From a checkpoint of a small transformer trained on Wikipedia: 15 layers, MLP 256 tanh GELU.
Each number is 500 + 50 x the weight over its row's rms, rounded and kept within 0 to 999. Layers, rows and columns count from 0. Numbers have three digits each. The size before them is the row's rms in percent of the matrix's.

# layer 6 attention output (transposed), 64x64, rms 0.189, rows 46-63, columns 0-63
099:565449553530496485547452535468484537521468442418483516487536512471510407541547511470534507570470511526579545585501433487420459461526546491490416551457528585549590346479508478571394462496512494
089:460535581532481491513524565512458492592466515529546438485566547405490491565404482448418538490549549514482540624427502365426403525469441482543550516532475497534456525540491505458451512481538528
100:464429429450464473579492520511471454520507488631560551480402590467576545508438515475560591524587475544563446476485507458417542474489635547454482434487488470456491472536503492513481464454513494
091:448443456521574439422604529447560464485521540599431522475496472527403430448504516494521524517502553520500509446567514532489427388495513572588530440566494533571456407460560525551507464479494506
102:567355549482470501485460514545528546502517489451534539480498471531499475501482597507550540428555489396577527495497609363460471480506421487497564467495481484541543454499482510421440506569596515
102:416517441573565439511492571465516508527528444578585504534490581443578517513449419443562460493566473491559489563559436510462514507511552484496553435444499469461421434452543448470469443463608547
121:545578424446508524490498555482439519524475438487572511515531578477540490496588549472601515482529568466494437514514434418550522377561472488427556500484392531512510562491399460511535464572465450
092:465448582430516546542523549430552559405460541571505595498533517568409420425497495492516462483504487477435492493479482487452429614479537440595519584592508412467519524484514467469509492466505537
109:477487489539580483476474485527562463442505549446556496554436492569491580448434603545582474474464521466450566536528473456518389468501422548535529513554451450468622424531500469543501436429463552
109:582530471460469461503494506457463500600453501560551505587547474576429478563453502482486517507565502505525429466512397450478438598573522533518467359498497513478471420519443563599525448533479511
115:486538516503522489485506516592426488461517559492577531456442486394468389463486448531495446443597525425470482572550512450603500523479521528544494516433626498579517449498530474520469574473506413
108:509463524473576504533478572442490551499527442437502511619562436383516531599478404559481502476535474456495493515496528444533541582544577482501548551511380458472447466492477539530458467404547478
108:588551501441510492504555445578478481541466499483501504495455537563488439553543465484544610467525452557463533399511575425507570481595462459452436471527499567532388437521504525555469474440401514
100:522526457565486512545470556484429511621511444578388528443510575494502449548452513560481409548532548460537442514420534518550496549481524509547515425544514457461387570479521444490527396516464522
112:543520505471536420488395469546519448556541567537438416600557438508577493435522521434536573551432433501532601512457470508506485503497512447522519550470504500325486486515501541516450539520497508
081:599518494464527616466458515498576558466485470491489444520562456525478497477447590434461572474425590509557526408499561471480555517478482567412527461499535563582507496471464501409437402485494495
109:520584509520476374538379533584587483489497479469477521478564528541490435467538441466478440475497491487532507501597441492494619533470563541440473512493493418414500469513532527452531432569535580
090:519461537620532449507438393502481511425530542529368533466567457430504525487526429565536484548542493506419543523492529520524537540521449481566515484536380454577552529507542422438522471483459543
# layer 6 attention value, 64x64, rms 0.222, rows 47-63, columns 0-63
094:513489478427510509476495470480499494480492464505533485464467501578531448442582506544661512512515456504506402423585552555581602538565470599518438408498481478459536475414544513502507509543464435
100:527528629481519526514513515477533475467550564405472478523538480562406435472538489550509462419395498460416523562533507512555465598589404515478543520504528510589400443455474533462511499514476478
092:525465520550425536511466486518416544541470535449586476527495597505550493516493495560503537471495488470432552532364472420551582617501556498443506545423452498468559576462492438446487440444500562
109:483639527517509563543521522492504468508473586561458480551588479488512479451468482463475526531513483584416448538524461608541529504469543471502425564368525501456454543463444446522458518480426400
105:540487548429481557445532472502460502426459631551448477461482506619409528523528557520541498404380515528477499488475609485523501516513475510488451544517462469536569530570469576473469548470408506
113:509436619480508456508507510496454510416563479499468554542584366488492511534416542480415448549475433528514507472498594567553492555457512507575492472492485490419475510546594497485500458432420571
106:589512521575428519484516487458449500565466512460543313499503494447548502572495519430513498479459627570484487573520571457457561473540552545461481515413522509431520526500508488482490487554433450
116:499493510485430519519561483480463595518491510562412517473581540472515386569491437456408502554515492500455466452511567477483599552506563507482488581442498527441461513436480530367459578564547475
102:404465594483584562512513508521444488417559517463516496433465529487553508393567458532534481513466508486453577574503572529554522389435535529499545580533475540457569565462476425414508457508487519
120:528487477520532509565453436425602541527436441469472485458561475579567544498450565475554499547424518567570561446456527500406509564518503469437513547540418509402449589543478491514521410488504459
123:545490534403499494445466448529502492434501549559522471348521543551485455425500631459497496510475499507464520530500462518422392460457450537574463474517550565489557554517540521504532526625454522
111:424450552512533531501396547418521506398563469591518536496485466512502611478480421518487440508481522451615568499539392565567479504437434513557565516482511469480548558472501461488493487565520460
103:518450521449557511440497490451569536478510557404631438537510473556438491493521403426556553448452459473471567481497490492525479523513521475455452413500447524557593466605574485587495556475465512
120:475505448545475517504612512448445563463571423457475566476470533536447548549516467584456428529575550472508411485489464514447498475498453572551408481573498534593555527483382484449552553502474532
101:500577519493492412524462506487510441535433532542443536533483517436484535548566477503490464545559365524390489531433388553509509494584538434551531487429505494423503493511550437556539612537474492
101:479432468502569587483581483524373549493545468560482500521419472488531569547513501529507506511474471527529481490396536541464386464556518556487557526502512534533468500433469449543549637472475394
097:452455437424462603469574590472564511547470488416549478528473494571495453517496524427456473459476412516592548492482527471428440480471490498459505513469621527479505450486524611565425516483524571
# layer 6 MLP up, 256x64, rms 0.206, rows 0-32, columns 0-63
107:482495516397478502493468388568566466495478524500550549559529516506582528501529604459472608543547449454390513545494444497450421476454510521508491416551450542533483410520534493498400567467534528
104:493456613508571461404580480496489473574493418506484503600469539557409472498479442558474489533516506528473515435511502497469467504450453517446530429525379488632506536581521521580471550540491511
105:466480615410496484546433453475512471511488538464451460528579472496552536475472537498458426546542410534509427531596515541355481476544527488485475464502591564508422478553590504499487568537536447
110:454538533431543485485479585572504525458592525560451454534509415456449482472554494469422488413510472526468443507480467635509477498515476526536532523447536504420415378576541521497443571527545454
122:458446614446553498457499452549548455509494606595518433529512553532519418468503565491453511433431550576491476557602559512395478454524395482532507503457457451513497500484482506499479523429579506
089:455502476449480502523477562615450467491585484528476483533522464529529514489502405393621411561439466586466525537420520508503583481413556401494461559505565493499447541529489453493545477501456527
082:412523462453495553427496566533465495460514530559512498405493445437402503413511472493457463430522454509526498566483513521400483510445571477607537513531486507507475523598615526541503619528486467
093:561578518476474498544481497460534472579461539509624511545520516509530451540409429457564442425545529519508460405537537474453552551597481501480339515453524494438487460483512503529489505505478603
111:504462478533475528480497475477580466465422611527504531482504500431460413427546522540490535551440436551476503584430534460460537505530447464523565613451567495536488546630410548506488565467444502
090:490499547456440508501459453534602607540479479506585520502456431579483501410561512444429599522445531448486605479465457447444526595494509436558539496427492455543541500476529450482498423462451500
113:557489523513496473535496397471537523529516512439546561522513416467488602612568539420561471524555479469460482470557528477500483442467534510452448462488457541533572453449533442495397561500581373
094:605462508529519512528515483602526467423541475463531519521488508483488510548449553400474486494449512454508537567559440599408446524497545435472495533536492612437402403535474573443494463492428501
097:503568499491575550451433464537429446566532557406550521462498528482503433492450540591542497414560475438505545485626537418521398503432539531478514519436515482564480476468457568517554455497450459
099:410516438544505469498498503540578456544481577452444504600465484595468475478438478522515517474529491418483580477490416493533625534486561546498492434479567472440452369529486503522484465590532456
112:476447572452496514560583515517482458529505578491545465438462417536526436403532512585531436525521462473543538494447424541425600517445455420543487469562520423545392501447552447545541501488468483
106:555588493527553483388446565475504553553464535578550493506504516490431497460497463532393462651491530574548503438568446459484559571481456528458409505493523474487472523482520499480491468461386480
091:567548471488490558413477495511519352468554559462527571539450458442481583424530433472534464526505475573536509515491558492537467381627490467509456516573436457497455563496468547527497518496441490
087:632511524586468473513475483518479444549441482516496493535478594612444487547483441463515491428411597605522523576416514512454513493504534411515470469453510478487522591490463456497461458561444514
088:514551535528504477522499540613478516437478422544480553518416548485570428464576541528499563508588500384496528508454464506466555492535532531516460433585473465420460382571507570559478498434485468
099:496568508514489555477431543564482538479525416446531469589480534553556501445435506525529491442523460418503447526515564466512522419408455476512553441429539560597486388455543537525554465416578518
097:486587561449439461577405597563529530510466517566467492558525474480422459461593476427410496460468497508513501488464528465379494581547525440571537557482521484459478433520533477496437553477433540
089:456401561502526477413539477488417475483448564585475591483511596539541424484484569462479523449629468531438503459493534432487521438560498513497558481441559447474509556511517531490539503527379482
085:475441495459525548529496417558418552511423566527464459480451526593488528532545585406472491424470524579464457551507579546525551428477449479488492412464558520509555456423512465470468585557468571
096:493517517599523523435489504521476448452461583514521464541408482490469461532483503644510539486449508449479575495390535492480506570480461531468467516527486483527512522467487534443367473655554454
086:597547503513513562514448575523454558473509449541506496505369457582417436589524416509454528396466501558493464559555505585435555496436554526464556540528447495477526437477498469547485505434491489
093:449597475421519465580451466519558481573484491477513519492454536547512549468476397356506558484584460527516474584502464522503537482450563559416491510434528525450465455404506494481606523453484472
103:407616545467517434531495522583487500524491526510476566471511578582472505475561427620499518459557451499465453500511548429431502471467492554475452540510485448615427442507474460432519562562542452
085:475504473440497422591498448578416581515541461533503554477457449550574479557486539495506560508504516442497494469522462620544577546444470471411473455500492585434554555410516452525435451511422518
104:558549434541429450470531520561549549467541495517508569492466437510397479500533489533471534468524443563590529550452427571529480402471555476551413539524550502468390415455513454479480606523482470
097:535480566530487476504524441605412487563556524504441514452543503459522411497503593483511483558480445456439621463526532520580432501452504446490460603457523505516497447470612561438526426497523455
099:535439491588498439444544514543468475448455499422576533404543491519510462522487448449537504553632561500540534521481560388571522488541486478551398568529517498554559518431564439499489465432493465
104:475469544455483501582501425535529518510563512609531423495537564469379465555516463575444520479528499511432560443432535442403452490607460549545502485412519491528544486467528540432506512478407512
092:553495448478575427524476459394478463569446560537528532463491481494502501459563542472579442616494423522474529539475473427535463579489492432516500515545471581553436552458473482505625445471503412
# layer 6 MLP down (transposed), 256x64, rms 0.28, rows 0-31, columns 0-63
101:550354476472411456362515521496552591485487473544427522499540484495561406499537547517477471532583429514511483541501562523542533426484542489480503464453483537546523506534490494479506625558572538
105:472525492500463509551509551434439475521459539462459573528463530482484477484505474446599435527442560396465499530553557506512460418478621512545484634462543482437590474492433525561536513445443571
112:527511544490497470515584501476424468595499550552534575526478463492491481484480548459420532581504494532560463558548531443461567508562450542541523489545395613453443534442515383555462432446449455
103:516493494518510497503502408453455476492425458431594551458469563503633541475439443488605475564531506482577547483515508416456546465530512517483472443587452498519551590395453496502558457445457520
126:559398554472452499460490603542561578615440478538524562455417486437482431558453480525475528477518481515452446503485574513451456502527543500531454573509564465527481458589506491445471506576507386
086:565499499535490474455549513528576537408423517493458574513472578538498441500430626485478489420404543466602506440538439513474469574530549509541415499506412446504526445486545512498516451439489573
081:539529605489492422550526484462600469538430463435529468567553506595588522491500475521468462522421498473503452475545526444534451574477515560401428402489487483479565531537429471551475422537518562
088:482514460453488565437478485529496474478556513405445531524409466476488449450495589570507543521433505529535551510402569520599520380440511414539559560534557463478587498500487587531475500490530431
094:415483465538461493491559537436527608484508550505480562519457565525544499442451494556549397466507496498504547481534531600496624500414588422534501485478530497512509525357492571459508444461476498
084:505520487563427532491547480430475512556500536533498466487541386543580522392539476507492593418486552447591523455481561519514509530457478528505440561406462430476420477557548520509559513488579398
118:416464476444535533508536421488498541547498500573568466437536517507486572538574591562478529581424423474469520449508575482482515452425434469427479490535471592487509564439532492525525610444442441
096:467518608485536451503595495516513550510491526510481509455534544480553462406478454554435407547582450495470501463443593395552541605494436421470471573517492524537527571500479542544465417463515459
089:541481482524647610458511547578462561483472461532444355451497525511494465546475518510526520487426594455483434516498522508498462576476588509540546472449469504458544510412509554463493463408485488
094:580491483500553566514491539525424509493498430508564452413507490416543544526537535499552450512503508546549362499474619507527465398517469435549521515515435500524522605497459511423452579419506516
129:547541437414489604504419545451484398557502473519539519431542522562514551421521558440449553489560581491452528455449495542475564414560539485493535450513481531456546558432494470529430421558534530
104:523480505528533485512522469509446474406464557602367468461453492447610445517517445493498493460540501450556477572492476514514414470490561536550519463451451545473571544480616537433558464595541526
102:403472509585543425432496471499480558525525526553548434495555493544506351480573473461530505466533613463461463501504501528502490592481544483519501434448632429523467433536470428482543479485525503
090:433556423414550469457462501485547506442635501447517542489548417404537502536444578521448443527581380490498460523514451533548501546524550490568519507580569478493540444515536512502545505528531435
086:492510587543447549466580529458548470493488602511552476550496547501480584504548515471427436445373471509548525421532514480580394532561527524451485509500491461472570586445491423440543477530570485
095:475517461547534518488466513457559483488423557540481450503509564474435474565478403489553466499445426522434524428511481516512487397546605451483495437537529476604508472558534439601598505464464596
095:506540433485503429486600469503449463462473500549460474529431501534501604498426552500531491506549517487557471536467427530547465453355445525487438559586528508522510521403550501571597546549555448
098:444588518474490554611468544484563448565555477544572421553488431513409490502512424555465441528405538533586519497501431469570533562456471443461447478503480483526575556436523424512526494485545460
085:501458474555530465595487575495532523450581541425504467547548558434447480499411478505511576487415502425616544455502463439499479541540515476523539468542512480494457477501551599468612467400553470
090:509419495469487456605542483538392516528534468424497490549647419520556460529476548463479510530549431545503486473464476530465496525514524462573537434568505430523436530535472445568575491429413458
089:520492410501493491544503429469504404555488539470538458472548429484441553476576550532511535387478544560468484469615500486510472556446499456537574498549446622496524601503510464477487457399552464
083:548432448494537514503513479516523498473478489467436507493606430454468491434541530574524539502450614400381527500513523524545465493552414373562478535447514503515564479592470539556454509535564528
095:521487473488463517477467541417488457569532486424526472545531357515520587510436470443527457579444537464500518481500427586537435539521461500500591459542422494415513576558531525556487455455443588
086:537521476513381540573458546452477474476402569521559383552586462499501484410511511515535537431541577514523469481504523456524419521487504546469500520522519471577536383574445491513524463496578423
104:550476557421509540588446509490529500546510522440536459498510464545587510482550510498408512544455471516468449574558485398500411563423494531444581573579416514532512587465454514508557406483517459
089:408468528507469506447522591523542441465431451473523424495555499548481563503476497493560567468565555547590421579596527425492498555520519453464543493574456502525507469563408421430488499477528412
098:484482515446483475507470486446562563522497445560517430573404557444541473599483539550538504507387520532418383540535455507454407500525478584520596492492448462443529501570518530493502592480476515
114:454454552550433508575509432490554516453544547482468575515544501548402487440475475525487431506491541541518409452424445500491549514597509560437484593572508534551555479472523470514393521565404547